Each number is 128 + 24 x the weight over the matrix's rms, rounded and kept within 0 to 255. Layers, rows and columns count from 0.

# layer 3 attention output (transposed), 256x256, rms 0.115, rows 136-153,168-185, columns 0-127
[[138 101 165 130 137 170 118 134  96 114 162 136 145 104 140 128 123 171 122  87 130 115 143  85 135  94 137 182 141 122 112 145 117 138 120 126 123 137 135 148  99 145 114 119 135 141 119 130 153 138 151 125  92 123 140 144 117 134 104 100 145 111 136 155  89 129 131 139 116 102 128 106 151 173 147 121 121  67 134 108 151 118 134 169  99 144 104 126 132 118 120 115 122 164 137 143 124 101 131 152 114 132 114 119 114 152 139 101 119 129 119 129 104 107  86 122 140 111 157 139  95  91 124 168 122 113 141  87]
 [122 144  96 124 133  97 146 126 110 119  83 144 132 157 151 108 141 144 136  99  86  89 108 117 145 131 137 166 129 118 147 131 120 132 148 130 148 108  92 113 166 121  92 138 127 123 126  99 123  94 109 123 112 137 142 144  98 125 137 145 123 126 165 140 168 113 103 126 132 133 124 139 178  40  94 137 143 136 139 133  89 150 130 169 120 115 117 119 128 109 165 155 144 120  91 115 134 126  87 133 128 118 107 144 155 127  98 130 140 107 119 101 148  90 121 145 135 145 138 117 173 157 159 135 136 113 138 117]
 [149  62 144 150 138 125 146 141 171 109 128 182 151 134 137 160 178 110 114 124 152 138 133 137 107 124 149 153 121 138 104 122 108 164 123 138 140 127 109 134 106 100 168 103 130 128 155 161 133 133 133 117 112 116 136 133 105  95 116 110  80 138 147  89 128 130 102 112 103 140 122 117 129 127 121 149 130 149 133 144 163  97 123 144 151 134 151 117 125 130 129 129 142 126 132 120 153 137 148 104 136 146 151 112 141 119 149  98 147 118 158 115 129 120 145 162 167 133 139 128 132 115  85 109  80 137 105 114]
 [134 113 106 109 111 142 124 145  93 143 106 172  80 125 132 170 121  95 126 117 140 115  92 152 150 158 106 105 131 158 135 110 121 116 153 123 144 145 170 136 109 115 109  80 117 108 143 128  98 101 139 138 111  83 139 129 122 133 129 155  87 125 175  84 110 140 108 142 123 136 122 170 141 154 104 112 155 162 137 103 112 117 128 123 150 123 140 130 147 108 108 132 144 125  97 103 144 132 121 154 140 102  98  82  89 108 148 153 148 119 131 107 108  98 127 176 148 144 130 121 148 129 152 150  90  95 126 159]
 [146 178 119 115 166 150 108 151 129 149 143 141  94 146 141 166  91 144 138 155 135 121 144 145 120 130 115 107 152 140 139  85 159 131  89 119 134 150 114 113 105 149 112  84 134 108 121 145 103 149  98  96 122 144 146 118 105 165 125 100 148 106  99 107  99 113 162 136  88 152  99 126  70 156  89 130 165 109 115 107 117 131 125  92 157 134  88 131 131 120 130 139 149 124 121 123  97 165 136 127 153 132 170 134 125 137 135  89 138  96 128 152 144  89 145 119 151 129 128 164 100 176 106 166 116  80 112 138]
 [112  91  97 164 158 102 110  98  95 188 125 117 118 101 130 118  90 107 104  96 115 130 121 129 126 133 136  89 135 141 151 151 128 164  94 138 121 111 165 122 153 155  98 108 173 121 144 137 146 132 154 104 131 121 108 123 113 114 135  83 120 133 139 114 125 155 163 141 119 141 120  70 130 102 173 180 149 116 139 135 163 155 118 122  95 126 137 117 115 128 148 112 114 124 139 117 133 133 107 121  98 157 136 137 162 115 139 134 108 132 130 133 120 114 132 170 117 147 168 145 101 109 125  91 118 146 130 121]
 [155  22 133 131 111 124 117 126 105 134 131 161 120 107 158 163 123 139 121  92 116 141 124 156 113 135 138  66 118  77 137 157 156 176 142  94 155 148 139 115 137 124 156 125  95  94 138 171 111 128 126 125 121 126 104 128 110 123 144 120  98  89 172 108 124 126  92  90 135 114 147 115 115 122 162 131 106 123 134 134 130 125 121  86 152 157  93 125 129 113 155 161 128 130 121 125 118 122 127 131 107 140 162 115 146 116 137 132 124 136 131 127 125 160 144 155  84 109 136 126 121 146 123 138 117 105 127 138]
 [106 101 137 197 182 135  81 100 102 136 129 113 118 122 135  94  97 129 125 167 124 128 124 149 150 157 112 106  97 149 132 100 103 161 121 155 142 132 127 122 172 108 148  84 112 125 169 107 109 101 109 144 112 118 146 149 104 131 143  92 128  96 141  97 115 136 137 145 112 159  51 145 104 135 124 144 130 151 135 139 129 106 116 126 111 151 147 135 129 123 169 142 159 114 148 116 132 144 128 121 112 156 130 108 126 137 146 144 127 155 135 145 133  94 153 146 156 168 123 166  86 115 104 131 100 114 106 132]
 [130 186 123 117  88 110 149  85 123  96 105 127  93 143 131 121  95 150 160  87 136  96 120 136 157 132 133 141 106 104 158  97 104  97 140 158 118 121 136 137 105 148 106 133  92 123  79 104 142 164 140 132 137 152 134 122 157 168 180 159 131 115 132 153 156 120 113 157 140 124 125 151 159  94 119 138 116  92 177 134 133 140 176 135 135  80 103 131 109 141 157 171 144 139 130  93 121 136 113 123 128 116 107 142 129 115  87 113 137 130 110 158 119 144 145 118 139  99 128 121  89 125 118 180 161 164 133 168]
 [147 165 144 153 125 166  86 149 127  98 173 104 141  99 128 125 107  77 131 141 115 119 127 156 148  81 102 125 156 121 120 164 168  93 165 104 133 136 135 125  74 140 127 154 125 120 135  92 106 133 140 146 171  77 119 160 126 168 120 130 132 129 146 143 150 149 116 172 168 132 138 138 120 119 165 153 140 113 115 119 138 118 118 120 106 149 146 154 136  96 154 149 136 110 176 109 178 133 114 116  81 122 140 102  91 109 129 149 151 151 152 132 115 146 117 120 172 113 124 151 105 129 121 138  99  94 101  95]
 [100 174 146 121 135 126 194 130 132 128 115 146 185 159 149  97 119 139 129 128 153 106 100 152 105 126 107 128 147  97 110 156 121 151 138 142  84 127 143 124  98 129  98 170 116 107 140 105 102 106 101 114 143 111 144 127 140  93  95 142 134 113 143 102 172  88 120 127 136 111 106 107 136 141 191 159 148 109  95  94 116 148 128 116 137 139 155 121 143 131 127 133  94 100 110 139 140  99 133 124 164 137 136 137 157 166 126 121 145 102 120 107 133 114 120 130  95 139 110 129  75 172 126  99 135 131 125 158]
 [156 180 130 121 120 137 136 155 117 108 149 125 140 122 178 183 114 121  96  91 172 158 121 149 133  98 122 117 128 123 153 149 146 144 126 111 102 113 171 118 104 148 139 132 140 119 122 141 134 146 163 117 107 128 140 132 164 151 105 115 100 120 106 113 127 147 154 144  98 103 146 138 115 178 133  97 108  87 137 117 120  90 167 105 154 142 113 109 162 125 115  94 106 123 162 121 105 170 147 138 169  99 110 125 128 139 155 115 146 126 144 142 124 132 116 170 146 130 125 136 123 109 142 147  72 130 119 146]
 [111   0 102 127 124 128 140 109 117  93 146 103 135 130 161 116 100 120  95 113 153 139 124 122 138  93 135 108 140 102 151 161 133 135 123 130 111 146 151 105 156  95 163 185 101 118 120 115 122  84 135 100 147 131 109 112 139 136 101  93 145  86 136 141  96 161 145 138 125  98 122 142 125 128 103 134 130 141 137 109 131 153 131 110 138 157  95 134 177 113  87 146 120 107 133 138 157 113 146 123 109 138 126 134 154 132 120 124 103 165 112 126 140 157 126  98  71  97 132 177  94 146 124 124 123 123 122 100]
 [146 108 127 176  73  83 143 158 124 160 154 109 157  87 159  93 124 117 150 112 134  97  95 144 141 127 107 140 138 115 145  75 138 123 114 135 140 137 109 121 153 120 113  98 106 136 111 125 105 123 121  79 120 143 160 154 127 141 129 123 128 125 130 117 152 149 147 153 170 167 149 121 158  92 124 149 107 118 189 114 122 144 128 109 113  98 128 123 106  77 133 164 113 149 131 118  96 130  95 103 169 134 131 126 131 127 137 146 140 117 115 139 129 132 141 180 157 123 110 107 126 127 110 139 136 145 144 136]
 [145  63 113 138 111 140 129 105 134 141 111 145 133 138 132 128 132 184 130  92 141 105 139 120 144  99  86 200 131  89 106 142 129 151 141 157 120 164 141  96 131 111 162 117 114 123 136 115 135  90 123 131 102 115 156 112 125 102 106 147  97  89 118 113 122 120 168  92 100 104 137  96 133 117 171 120 132  94 130 138 147 128 114 180 167 133 176 100  89 121  94 125 108 127 118 118 109  86 125 163 160 148 131 135  97 135 119  99 114  84 106 134 118 125 101  94  84 131 176 135 117 157 110 118  91 125 173 107]
 [125  76 129 117 113  99 126 133  72 166 122 120 115  79 142 120 119 111  88 105 136 110 132 118 146 126 139 122 120 116 135 117 140 108  90 116 144 113 130 174 146 155 101 123 146 149 139 129 129 188 114 149 158 150 126 124 112 147 163 102 120 129 159 100 135 101 122 113 156 115 136 105 154  97 128 139 109 108 131 160 124 137 122 120  94  98  69 120 154 110 130 142 106 128 133 144 106 165 162 124 165 117 157 117 111  96 168 103 123 170 144 100 129 127 127 166 154 127 111 131 141 139 130 117 132 149 121 111]
 [102 158 116 119 113 118 166  80 153 104 142 165 126 162 171 118 109 104 116 121 162 134 124 146 146 157 142 159 106 109 149 128 165 135 154 122 107 112 140  95 131 151 150 188  95 171 107 159 105 157 103 132 146 154 103 143 151 123 142  94 146 133 118 137 140 130 125 123  92 145 152 119  68  66 129 142  97 120 156 123 139 103 126 113 129 138 149 142 128 129 121 142  97 129 101 133  83 141 135 126 160 105 138 130 128 143 177 120 134 114 123 165 149 157 128 164 127 124 140 112 107 140 158 135 116 102 128 114]
 [151 182 133 138 147 129 111 127  71 166 156  82 107 130 101  94 111 207 152 155 145 157 144  90 175 106 117 161 143  84 125 127 127 112 110 111 131 138 159 118 137 128 141 123 121 145 125 144 144 100 112 131  60 126 137 134 130 130 124 154 107 112 117 158 124 125 153 140 132  96 154 101 180 108 130 130 162 149 182  73 126 163 109 102 123  97 122 124 108 103  85 131 132 136 129 104 148 137  88 127 102 123 111 136 134 139 117 123 143 135 142 142 129 148 104  85 157 119 119 109 158 128 155 132 139 149 127 151]
 [131 103 153 107 125 177 111 126  83 143 148 147 159  94 150 147 114 185 141  98 122 161 127 102 130  91 135 176 129 124 135 176 130 140 128 124 135 120 135 128 114 117 117 150 164 139 115 120 152 127 151 134 115 123 117 128 104 121 124 103 124  98 146 162  93 124 146 121 122  97 123 105 165 172 137 125 127  81 165 105 171  81 142 158  87 142 108 108 116 126 128 123 147 148 159 116 126  89 131 133  88 136 149 133 108 126 143 101 116  93 133 121 105 136  87 129 142  90 132 146  90 111 160 164 108  92 104 113]
 [134 154 103  86 129  71 132 123 131 127 121 170 128 135 145 107 129 115 125  96  86 112 108 134 153 100 100 145 167 127 176 135 111 139 146 133 168 131 131 106 146 129  95 117 121 113 104  93 144 117 134 113 104 130 151 157 106 126 125 133 106 139 145 136 145 101 117 122 137 124 138 159 187  43  91 146 151 138 128 145  98 135 135 122 123 120 134  89 104  99 153 145 146 110 103 120 151  92 106 121 150 106 107 174 163 119 101 103 138 114 130 104 156  66  95 143 129 126 135 150 148 133 133 122 131 152 147 105]
 [163 119 130 153 162 141 150 110 139 107 148 193 160 123 119 155 163 114 115 138 161 151 166 127  86 100 143 133 121  91  95 107 126 163 133 130 136 132 107 139  93 108 134 128 126 135 133 131 138 124 130 132 134 126 115 128 100 117 127 109  92 138 147  99 110 145  70 121 102 138 118 120  99 127 120 137 154 164 138 153 163 148 133 138 151 124 157 129 123 150 116 122 133 153 137 148 140 138 144  98 103 124 147 139 152 122 141  81 162 136 136 131 124 110 131 150 145 127 152 114 140  96 113  96  72 142 115 126]
 [117  91  84 112 135 135 143 153  88 140 123 165  67 133 168 140 120  82 122 103 159 112  82 156 145 140  99 122 113 144 128 125 108 117 140 121 119 134 156 116 133 118  89  81 123 139 160 133 102 104 135 125 137 104 151 130 122 126 135 113  79 111 186 136 125 148 109 141 130 158 120 185 137 151 123 110 149 177 131 122 112 136 130 111 149 109 154 152 133 108 133 117 125 133 113  96 118 117  86 138 127 100  83  89  94 111 176 138 146 115 126 105 108 110 127 173 137 160 122 118 146 127 158 121  88  92 141 166]
 [146 158 118 114 166 165 107 139 128 133 124 106 120 148 147 175  96 166 130 152 131 108 149 155 101 138 128 122 117 128 109  77 150 121 103 111 125 148 151 113 131 128 130  90 108 141 161 116  70 127 102 130 136 158 128 138  88 140 105 112 135 109 131 115  82 127 131 121 125 142  95 172  87 147 118 118 185 131 114 117 101 161 145 128 157 123 105 115 138 115 139 171 132 135 125 128  89 129 142 159 158 123 148 125 137 134 109 115 122 118 118 164 128 101 146 117 133 124 135 153  79 169  94 161 109  66 113 130]
 [123 139 126 180 151 107 110  96  85 169 105 120 119 108 113  87  95  83 103  79 128 130 161 147 142 129 121 100 111 151 152 144 114 151 101 133 118 133 177 125 157 178  90  98 176  86 127 137 136 151 132 115 152 105 146 110 110 102 159  77  97 125 112 118 145 147 137 143 110 142 131 132 130 104 177 194 168 108 119 165 152 143 107 132  82 122 143 118 103 120 153 149 110 116 138 125 148 150 116 155 105 123 143 131 148 128 119 124  89 123 105 117 132 115 117 160  95 135 184 133  96 129 122 102 121 186 113 101]
 [174 139 127 134 110 123 136 103 103 131 144 151 125 113 153 165 124 138 116  80 114 104 113 149 115 142 146  85 119  54 163 153 153 131 146 127 169 137 141 102 141 117 119 123 106 137 125 144 108 131 111 115 121 142  84 154 153 134 133 139 103 114 207 102 116 113  76 110 137 116 120 120 123 112 180 141 101 141 127 142 128 160  82  63 173 140  97 149 144 125 140 148 135 118 102 130 112 130 146 136 107 159 145 145 144 149 105 138 126 121 123 140 147 135 128 171  97 128 112 147 117 124 102 136 124 101 130 155]
 [154 116 103 187 164 141  88 117  89 134 134 119 140 106 144  90 102 138 113 157 137 125 127 185 155 150 105  98 114 179 143  96 121 123 116 133 143 118 132  89 188 130 146  83 130 110 149  96 116 101 137 166 107 107 158 140  84 105 151 112 125 128 161  78  97 131 108 129 127 153  85 161 113 118 115 120 154 159 133 140 104 130 113 139 116 152 140 103 131 148 184 137 161 116 125 116 114 120 150 139 104 133 119 131 121 126 145 116 141 141 126 163 167  93 159 120 134 131 124 149  78 104  76 112 122 115 130 117]
 [106 117 132 141  96 135 169  80 155  85 115 140 105 149 111 128 103 175 114  94 157  99 123 139 140 136 123 134  93 103 158 125  99 117 137 179 119 126 128 167  65 129 125 152  78 119  83 134 115 165 112 136 131 144 133 108 160 159 159 144 130  93 119 157 143 121 126 166 149 136 134 131 151 111 132 148 110 105 179 141 154 155 164 136 143  98  91 157 114 147 137 148 140 120 141  98 112 133 118 104 135 125 116 133 119  96 103 105 121 137 106 132 103 150 134 125 141 123 137 124 111 142 118 192 130 157 144 190]
 [124 176 140 149 126 174  81 120 130  87 167  75 163  88 128 107 112  64 133 133  94 119 138 172 151 104  95 128 147 142 130 157 178  70 160 144 116 120 147 133  39 137 123 145 152  96 120  74 102 128 152 150 177  87 129 180 143 144 130 147 120 127 128 124 178 133 117 177 167  98 137 136 102  91 185 150 109 129  93 105 131 113  84 119  98 169 155 125 124 120 139 159 117 122 165 129 179 151  95 137  99 129 118 121 101 133 144 158 159 127 139 128 115 141 109 123 176 118 114 157 141 138 110 119 105  80 118  90]
 [101 227 133 127 126 115 202 124 114 153 127 112 189 152 146  95 114 165 126 145 154  95 128 118 100 126 100 120 128 103 111 123 117 158 121 132  97 133 147 143 119 151 103 136 101  96 139  98 100 129  96 129 128 144 157 139 136 130 126 142 135 123 124 131 162  85 118 147 131 142  83  99 164 162 157 124 147 100  97  76 121 155 148  96 115 114 151 162 127 118 134 158  85 153 131 158 166 118 123 101 156 151 122 121 132 134 114 140 142 118 116 139 109 102 137 127 112 162 120 117  74 174 119 104 147 159 140 162]
 [152 192 133 124 102 116 120 166  71 100 165 110 147 134 194 152 123 103 110  78 171 150 124 132 152  81 120 136 157 115 132 130 119 106 110  90  93 138 182  88  95 133 157 156 171 122 101 111 152 151 186 114 145 156 140 167 165 120  79 106  90 126 124 116 125 137 163 123  76 100 158 143 142 140 164  78 117  83 135 134 122  86 150 119 160 114 141  94 135 125 117  89  94 109 122 126 101 185 129 129 176 110 106 114 137 169 173 146 122  97 138 126 141 140 112 169 143 105 102 151 106 107 119 132 110  83 126  88]
 [114  20  78 137 127 145 133  88 120 102 158  86 141 110 151 100 121 125  88 111 168 140 102 107 156 108 161 114 146 109 151 131 131 126 141 133 108 132 135 125 157 103 168 163 119 120 107 135 130  91 139 104 138 145  89 112 149 131 106 109 146  91 119 136 107 150 143 129 138  92 122 141 110 127  85 141 129 141 151 110 129 132 141 115 138 156  94 129 174 111  99 150 118 124 161 151 172 106 145 123 132 151 116 121 142 119 145 117  99 180 104 129 135 162 134  99  90 109 150 185  86 137 126 153 124 124 139 124]
 [136 108 135 147  90 103 137 143 139 147 151 107 147  92 140 109 112 130 140 125 126  95 106 167 122 128 107 136 141 124 127 108 136 114 133 152 164 124 116 141 143 133 102 118  71 120 118 132 107 113 137  99 112 138 152 134 141 127 150 126 133 135 130 118 157 126 140 153 163 151 142 136 145 102 122 144 109 125 187 133 115 148 150 113 115 102 122 100  98  85 121 166 116 147 170 130  96 120 122 106 181 139 132 133 129 118 141 135 157 107  99 127 102 134 140 173 132 124 130  96 124 123 144 127 125 153 151 135]
 [155 124 140 109 115 113 105 135 135 120  95 177 121 150 106 143 141 155 146  85 114 110 126 127 132 108  77 183 151  99 138 131 155 124 128 127 141 163 142  86 153  97 167 102 126 141 128  82 133 106 118 127 122 125 147 146  97  92 101 151 103 128 154 115 106 150 184  96  98 129 104 100 130 132 152 147 118  61 158 130 157 129 126 172 145 148 152  90  78 124 127 140 133 131  87 100 113  90 138 151 135 152 128  97 123 114 130  85 111 101 155 152 104  99 101 102 113 148 149 149  79 153 120 113  94 122 143 113]
 [134  65 146 108 110 117 121 138  97 166 143  90 124 105 126 145 109 108  93  99 133  99 140 125 147 132 148 135 119 120 132 143 116 113 131 131 166 132 130 167 127 126 117 146 128 134 128 138 123 205 135 142 148 144 133 137 145 148 166 106 118 141 165 116 134 101 134 123 164 125 138 112 171  93 141 137 108 104 123 169 126 141 136 118 111  73  88 107 149 100 131 167 106 116 136 150 137 155 149 147 164 122 159 120 134 130 146 122 143 187 143 104 145 121 163 163 140 129 115  80 144 152 142 107 121 155 147  91]
 [138  88 132 104  98 140 190 109 186 111 142 155  95 163 158 133 146  80 120 137 172 148 144 128 129 138 147 164 114  85 135 133 148 158 158 117 109 133 154  83 115 157 145 160  98 162 127 184 123 152 121 125 138 176  87 114 174 131 134 114 165 127 115 140 129 124 110 148  99 175 141 137  81  63 113 155 108 121 121 111 130 107  97 122 162  96 139 156 107 151 105 123 115 153 106 121  92 139 133 139 158 111 149 153 121 137 150 116 135 134 153 177 133 144 117 151 124 143 150 114 117 142 167 111 123 123 153 126]
 [141 145 126 100 154 103  78 148  80 185 159  92 101 124 101 106 115 195 149 145 116 146 144 103 164 101 107 155 157 110 149 117 123 132 110 110 130 138 164 117 152 120 169 111 133 130 133 150 143  87 121 124  80 119 143 148 106 123 120 130  85 135 117 136  93 131 148 130 146 109 139 108 149 124 129 143 138 133 189  93 144 135 121 110 114 131 107  99 118  79  97 143 130 138 114 103 153 126  81 131 124 129 124 114 160 148 140 119 146 121 140 133 128 148  93 107 146 121 107 127 174 110 179 122 123 136 108 156]]
# layer 3 attention value, 128x256, rms 0.114, rows 73-90, columns 0-127
[[130 135  96 125 118  46 140 134 100 100 111 169 123 104 152 145 123  84 139 107  97  80 135 133 157  90 125 142 150 128 164 123 156 113 120 133 141 103 119 142 130  99 104 118 138 134 125 106 112 108 108 100 106 134 139 117 123 112 155 135 142 114 134 129 144  97 136 121 140 155 139 128 158  94 121 133 168 114 135 127  66 128 132 119 106 116 153 116 107 117 153 178 146 113  42 120 156  97 124 118 132 132 110 149 180 135 102 128 147 108 135 119 123 102 119 148 104 128 123 110 151 140 136 136 130 131 144 122]
 [135 130 138 142 135 137 150 114 152 133 117 134 166 139 143 127 193 110 104 134 149 171 159 120 130 107 160 162 135 123 124 119 102 146 124 125 138 128 109 144 108 120 163 131 128 130 136 145 127 117 142 121 119 155 115 139 109  97 127 105  93 144 114 109 159 112  80 131 107 158  98 121 150 123 117 124 137 146 145 158 173 138 159 147 155 128 129 123 116 143 118 142 117 142 145 106 167 120 168  91 109 165 117 129 141 111 150  78 161 123 128  94 118 139 141 151 158  97 176 136 135 122 109 118  73 155  88 128]
 [119 134  95 122 109 136 118 141 132 159 147 200 106 140 183 134  97 117 137  92 142 116 111 162 148 144  86 111 139 108 168 123 131 108 130  94 147 122 161 140 125 120 125 115 137 126 132 127  76 115 135 130 129 116 168 156 121 126 122 102  85 142 143 106 123 140  91 119 134 147  80 159 160 164 106 138 156 150 103 114  86 133 113  93 134 124 137 137 114 123  91 142 175 147 126  71 145 118 138 118 136  84 117 113  91 115 130 113 137 121 118 104 117  98 120 157 140 108 131 109  99 144 141 129 117 112 133 181]
 [172 126 128 111 170 138  97 134 148 152 123 114 101 119 127 151 105 110 123 172  95 134 141 174 125 146 132 118 110 153 131 106 165 127 112 103 119 149 111 149 119 170 139 108 102 123 104 144  88 139 134 121 115 145 118 151 134 153 114  97 157 129 132 110 113 113 160 112 108 159  95 155 104 143  79 133 185 132 112 117 153 135 123  75 166 164 116 115 137 132 126 138 143 169 104 103 123 151 124 122 138 106 148 139 130 146 121  99 113 124 108 131 169  92 128 113 139 133 147 146 104 142 113 139 131  81  96 111]
 [124 137 101 133 146  81  86  63  89 179  93 110 130 100 133  99  82 139  98 136 135 107 150 160 115 142 153  84 124 139 133 130 142 132  92 119 131 146 135 113 135 161  92 123 124 123 124 163 136 139 165 120 139 114  91 108 128 100 125 127 110 146 146 130 150 163 156 151 109 125 125  70 134  94 137 152 152 134 140 158 137 118 132 182 105 147 150 100 124 114 171 113 120  84 156 108  89 132 131 147 127 141 144 134 112 114 144 126 123 124 124 109 147 114 129 148 123 154 133 108  95 100 143  86 138 161 150  98]
 [147 140 133 139  97 120 123 109 106 150 121 166 110 115 115 154  99 134 103  73 122 141 117 144 113 131 138  87 100  74 134 125 148 115 125  94 146 146 119 109 148 150 126 118  83 136 140 164 125 145 131 104 118 140 107 134 140 110 153 124 117  95 136 112 128 101  70 131 152 119 155 135 142 140 164 104 142 132 110 157 126 120 114 103 122 127 128 149 102 133 145 180 139 147 100 138 159 151 147 128 114  97 160 143 134 125 111 137  89 124 116 134  98 125 134 168 102 117 146  87 128 141  98 165 128 113 150 149]
 [154 124 107 146 170 112  76  84  97 116 104  96 120 100 154 111 102 107  95 166 127 111 120 175 154 134 110  95 109 130 127 117 103 117 116 123 139 165 141 155 128 131 158  80 182 136 153  98 112 160 138 146  84 147  97 153 111 115 132 109 144 141 121 110 132 124 140 119 123 157  44 136 149 123 106 153 132 156 175 151 114 126 118 138 125 157 145 156 126 142 167 147 167 121 116 118 129 134 137 113 102 133 104 123 122 128 137 135 150 151 145 145 143  81 138 134 120 118 120 148 102 101  87 127 135 131 133 110]
 [143 128 117 158 106 100 144 133 152 138 109 175  88 124  99 110 105 139 154  99 114  92  93 122 122 139 136 129  96 122 152 109 127 146 119 173 104 129 140 130 111 149 115 157  95  98  92 124 129 127 119 134 155 171 163  95 123 182 169 131 141 118 138 164 129 152 112 142 161 107 127 124 146 119 154 130 135 111 140 126 129 108 159 154 139 105 109 161 110 161 158 143 156  75 150 101 158 158 116 117 128 148 113 118 139 122  85 130 114 118 128 159 124 129 133 122 119 100 123 116 122 140 104 174 184 155 139 192]
 [142 123 131 122 120 165  46 140 116 118 136 105 156 159 154  86 128 114 143 179 132 132 125 186 157 109  84 127 149 176 138 140 169 115 152 142 112 135 148 125  97 151  98 134 145 118 159  96  75 156 145 131 186  59 115 183 134 138 119 129 141 104 166 145 115 122 102 178 161  78 122 133 133 114 186 145 124 131 126 147 137 134 120 138  79 148 123 171 121 126 128 119 132 154 161 143 184 118  80 128  93 119 122  82 106 107 135 146 176 121 108 164 170 110 131 128 166 105 114 158 125 153 115 130 113  82 103  98]
 [103 136 128 122 121 114 171 110 122 134 118 108 209 159 139  98 104 160 119 114 128 123 103 111 106 121 103 137 142  72 122 163 128 149  94 142  90 139  92 114 102 149 109 168 139 127 125  85  99 104 110 118 140 112 123 126 109 123 142 156  88 126 155 128 155  88 147 137 170 136  86 130 104 162 149 143 152 129  88  79 108 145 139 101 109 124 149 127 147 136 162 132  94 152 143 130 116 106  70  99 187 123 134 144 142 145 136 135  94 109 130 124 122 128 109  94 112 119 113  95  63 159 155 153 110 129 103 175]
 [128 124 115 168  76 126  96 144 131 122 132 137 105 145 206 156 122 143  94  98 144 135 112 110 145 104  95 123 136 111 148 124 152 135 130  98  96 132 163 115 124 149 122 130 173 139 119 129 140  83 188 107 122 115 147 145 192 115  90  94 122 125 121 113 107 133 125 136 102  95 183 116 166 154 127  90  74  97 150 129 144 111 163  94 135  99 124 113 135 115  78  90 100 172 133 151 102 165 131 114 147 118 125 123 169 157 142 119 112 122 117 139 152 144 119 157 144 122 119 148 110 115 156 111 121 130 114 114]
 [119 126 121 158 109 113 159 110 130  75 129 110 117 147 161 127 102 104 103 152 114 122  65 116 148 118 138 120 128 128 117 112 159 148 121 165 115 129  89 135 156 101 170 150 100 120 110 132 131  91 144 105 123 126 104 110 144 144 112 103 145  99 135 147  97 146 140 128 148 108 140 144 114 113  98  95 117 154 121  93 119 102 155 104 104 127 131 117 171  99  97 149 151 138 140 148 148 139 146 142 112 132 125 143 153 144 118 155  85 163 122 148 148 170  97  91  59 112 111 112 109 136 102 157 150 106 131  79]
 [147 116 117 139  96 116 128 163 153 147 143 113 152  77 147 105 127 118 112  87 142 111  97 148 118 127 117 144 143 106 173  93 153 126 137 143 141 134 129 135 127 136 115 137  93 139 121 120  82  87 114 115 125 130 139 161 142 118 149 118 102 143 138 143 160 152 158 163 146 131 112 150 145  81 131 133 111 115 181 161 124 122 161 136 130 141 102 161 119  76 147 152 131 130 135 121 133 130 123 121 134 158 111 129 129 126 127 134 132 115  83 140 104 137 131 136 158 112 118 127 142 116 124 112 134 157 121 146]
 [185 121 127 137  97 124 133 112 135 122  93 168 131 130 114 141 111 135 141  94 135 100 137 110 141 101 114 179 120 119 139 124 140 127 110 143  95 132 139 112 135 105 136 102 143 149  96  89 114  87 136 122 105 128 147  96 140 115 103 125 149 126 126 113 121 126 144  69 111 150 137  73 129 141 169 110  97  99 129 105 134 128 128 177 150 128 170  74  99 150 130 142 145  96  82 113 124  83 138 138 123 146 135 141  93 144 151  97 148 104 158 141  88 118  98 130  96 138 149 121 143 155 123 133  77 126 141 130]
 [145 120 121 131 126 135  86 171  75 171 107 133 120 109 139 136 117 108  71 132 164  96 130 113 149 150 107 127 113 112 141 137 147 133 107 146 119 109 141 146 132 156 117 162 127 132 142 155 124 161 151 131 158 140 119 150 135 127 156 131 125 136 145 125 112  81 130 139 139 106 122 105 145 117 140 123 123  98  95 184 116 171 140 124 122  94 109 102 149  75  96 120  86  89 122 141 127 157 169 145 173 134 162  83 155 128 146 102 120 135 118 110 142 107 144 138 159 156 128 116 114 147 103  89 151 147 120 119]
 [118 115  98 118 135 101 187 105 175 117 144 173 115 160 184 122 125 114 116 107 147 127 119 125 118 139 124 152 132  88 138 121 157 161 164 112 119 123 130 117 113 134 151 160  83 150 130 156 110 154 126 128 144 139 127 138 126 128 140  97 122 132 122 144 124 127 127 108 114 145 151 135 101  82 153 122  91 117 150 123 128 102 113 118 159  80 151 143 136 155 112 121 113 129 152 132 119 121 132 145 160 122 152 119 128 138 166 132 133 122 150 153 137 150 156 163 139 132 134 107 119 125 164 134 107 122 133  95]
 [ 99 130 136 134 126 129 116 144 100 170 154 111  96 118 110 120 117 159 162 147 117 111 138 149 173 131  99 155 137 104 140 125 133 146 104  77 135 147 155 119 140 109 123 101 122 112 138 149 117  81 129 143  79 106 160 114 151 143 144 152  86 106 116 159 109 141 149 143 145  68 131 109 157 112 120 161 159 125 161  82 118 108 127 109 110 136 113  93 135 115  41 109 100  96  85  90 163  94  91 133 125 126 129 158 149 130 126 137 137 116 146 150 113 148 103 115 142 117 134 147 171 151 116 102  75 144 125 164]
 [204 146 137 137 100 100 137 129 138 140  83 138 106 148 113  90 119 120 118 121 103 154 169  95 145 124 112 118 138 136 115 121 141 133  90 138 111 105 136 116 154 125 147 159 113 130 105  80 110 136 140 138 134 137  98 111  99 120 133 139 120 104 125 124 131 150  80 140 144 168 122 174 154  84 105 124 150 132 121  95 137  99 122 142 132 122 128 112 146 165 128 122 160 148 116 100 158 118 125  78 162 139 113 140 147 127 128  81 144 104 140 148 124  90 116 100 139 126 149 125 102 126 119 104 169 141 107 130]]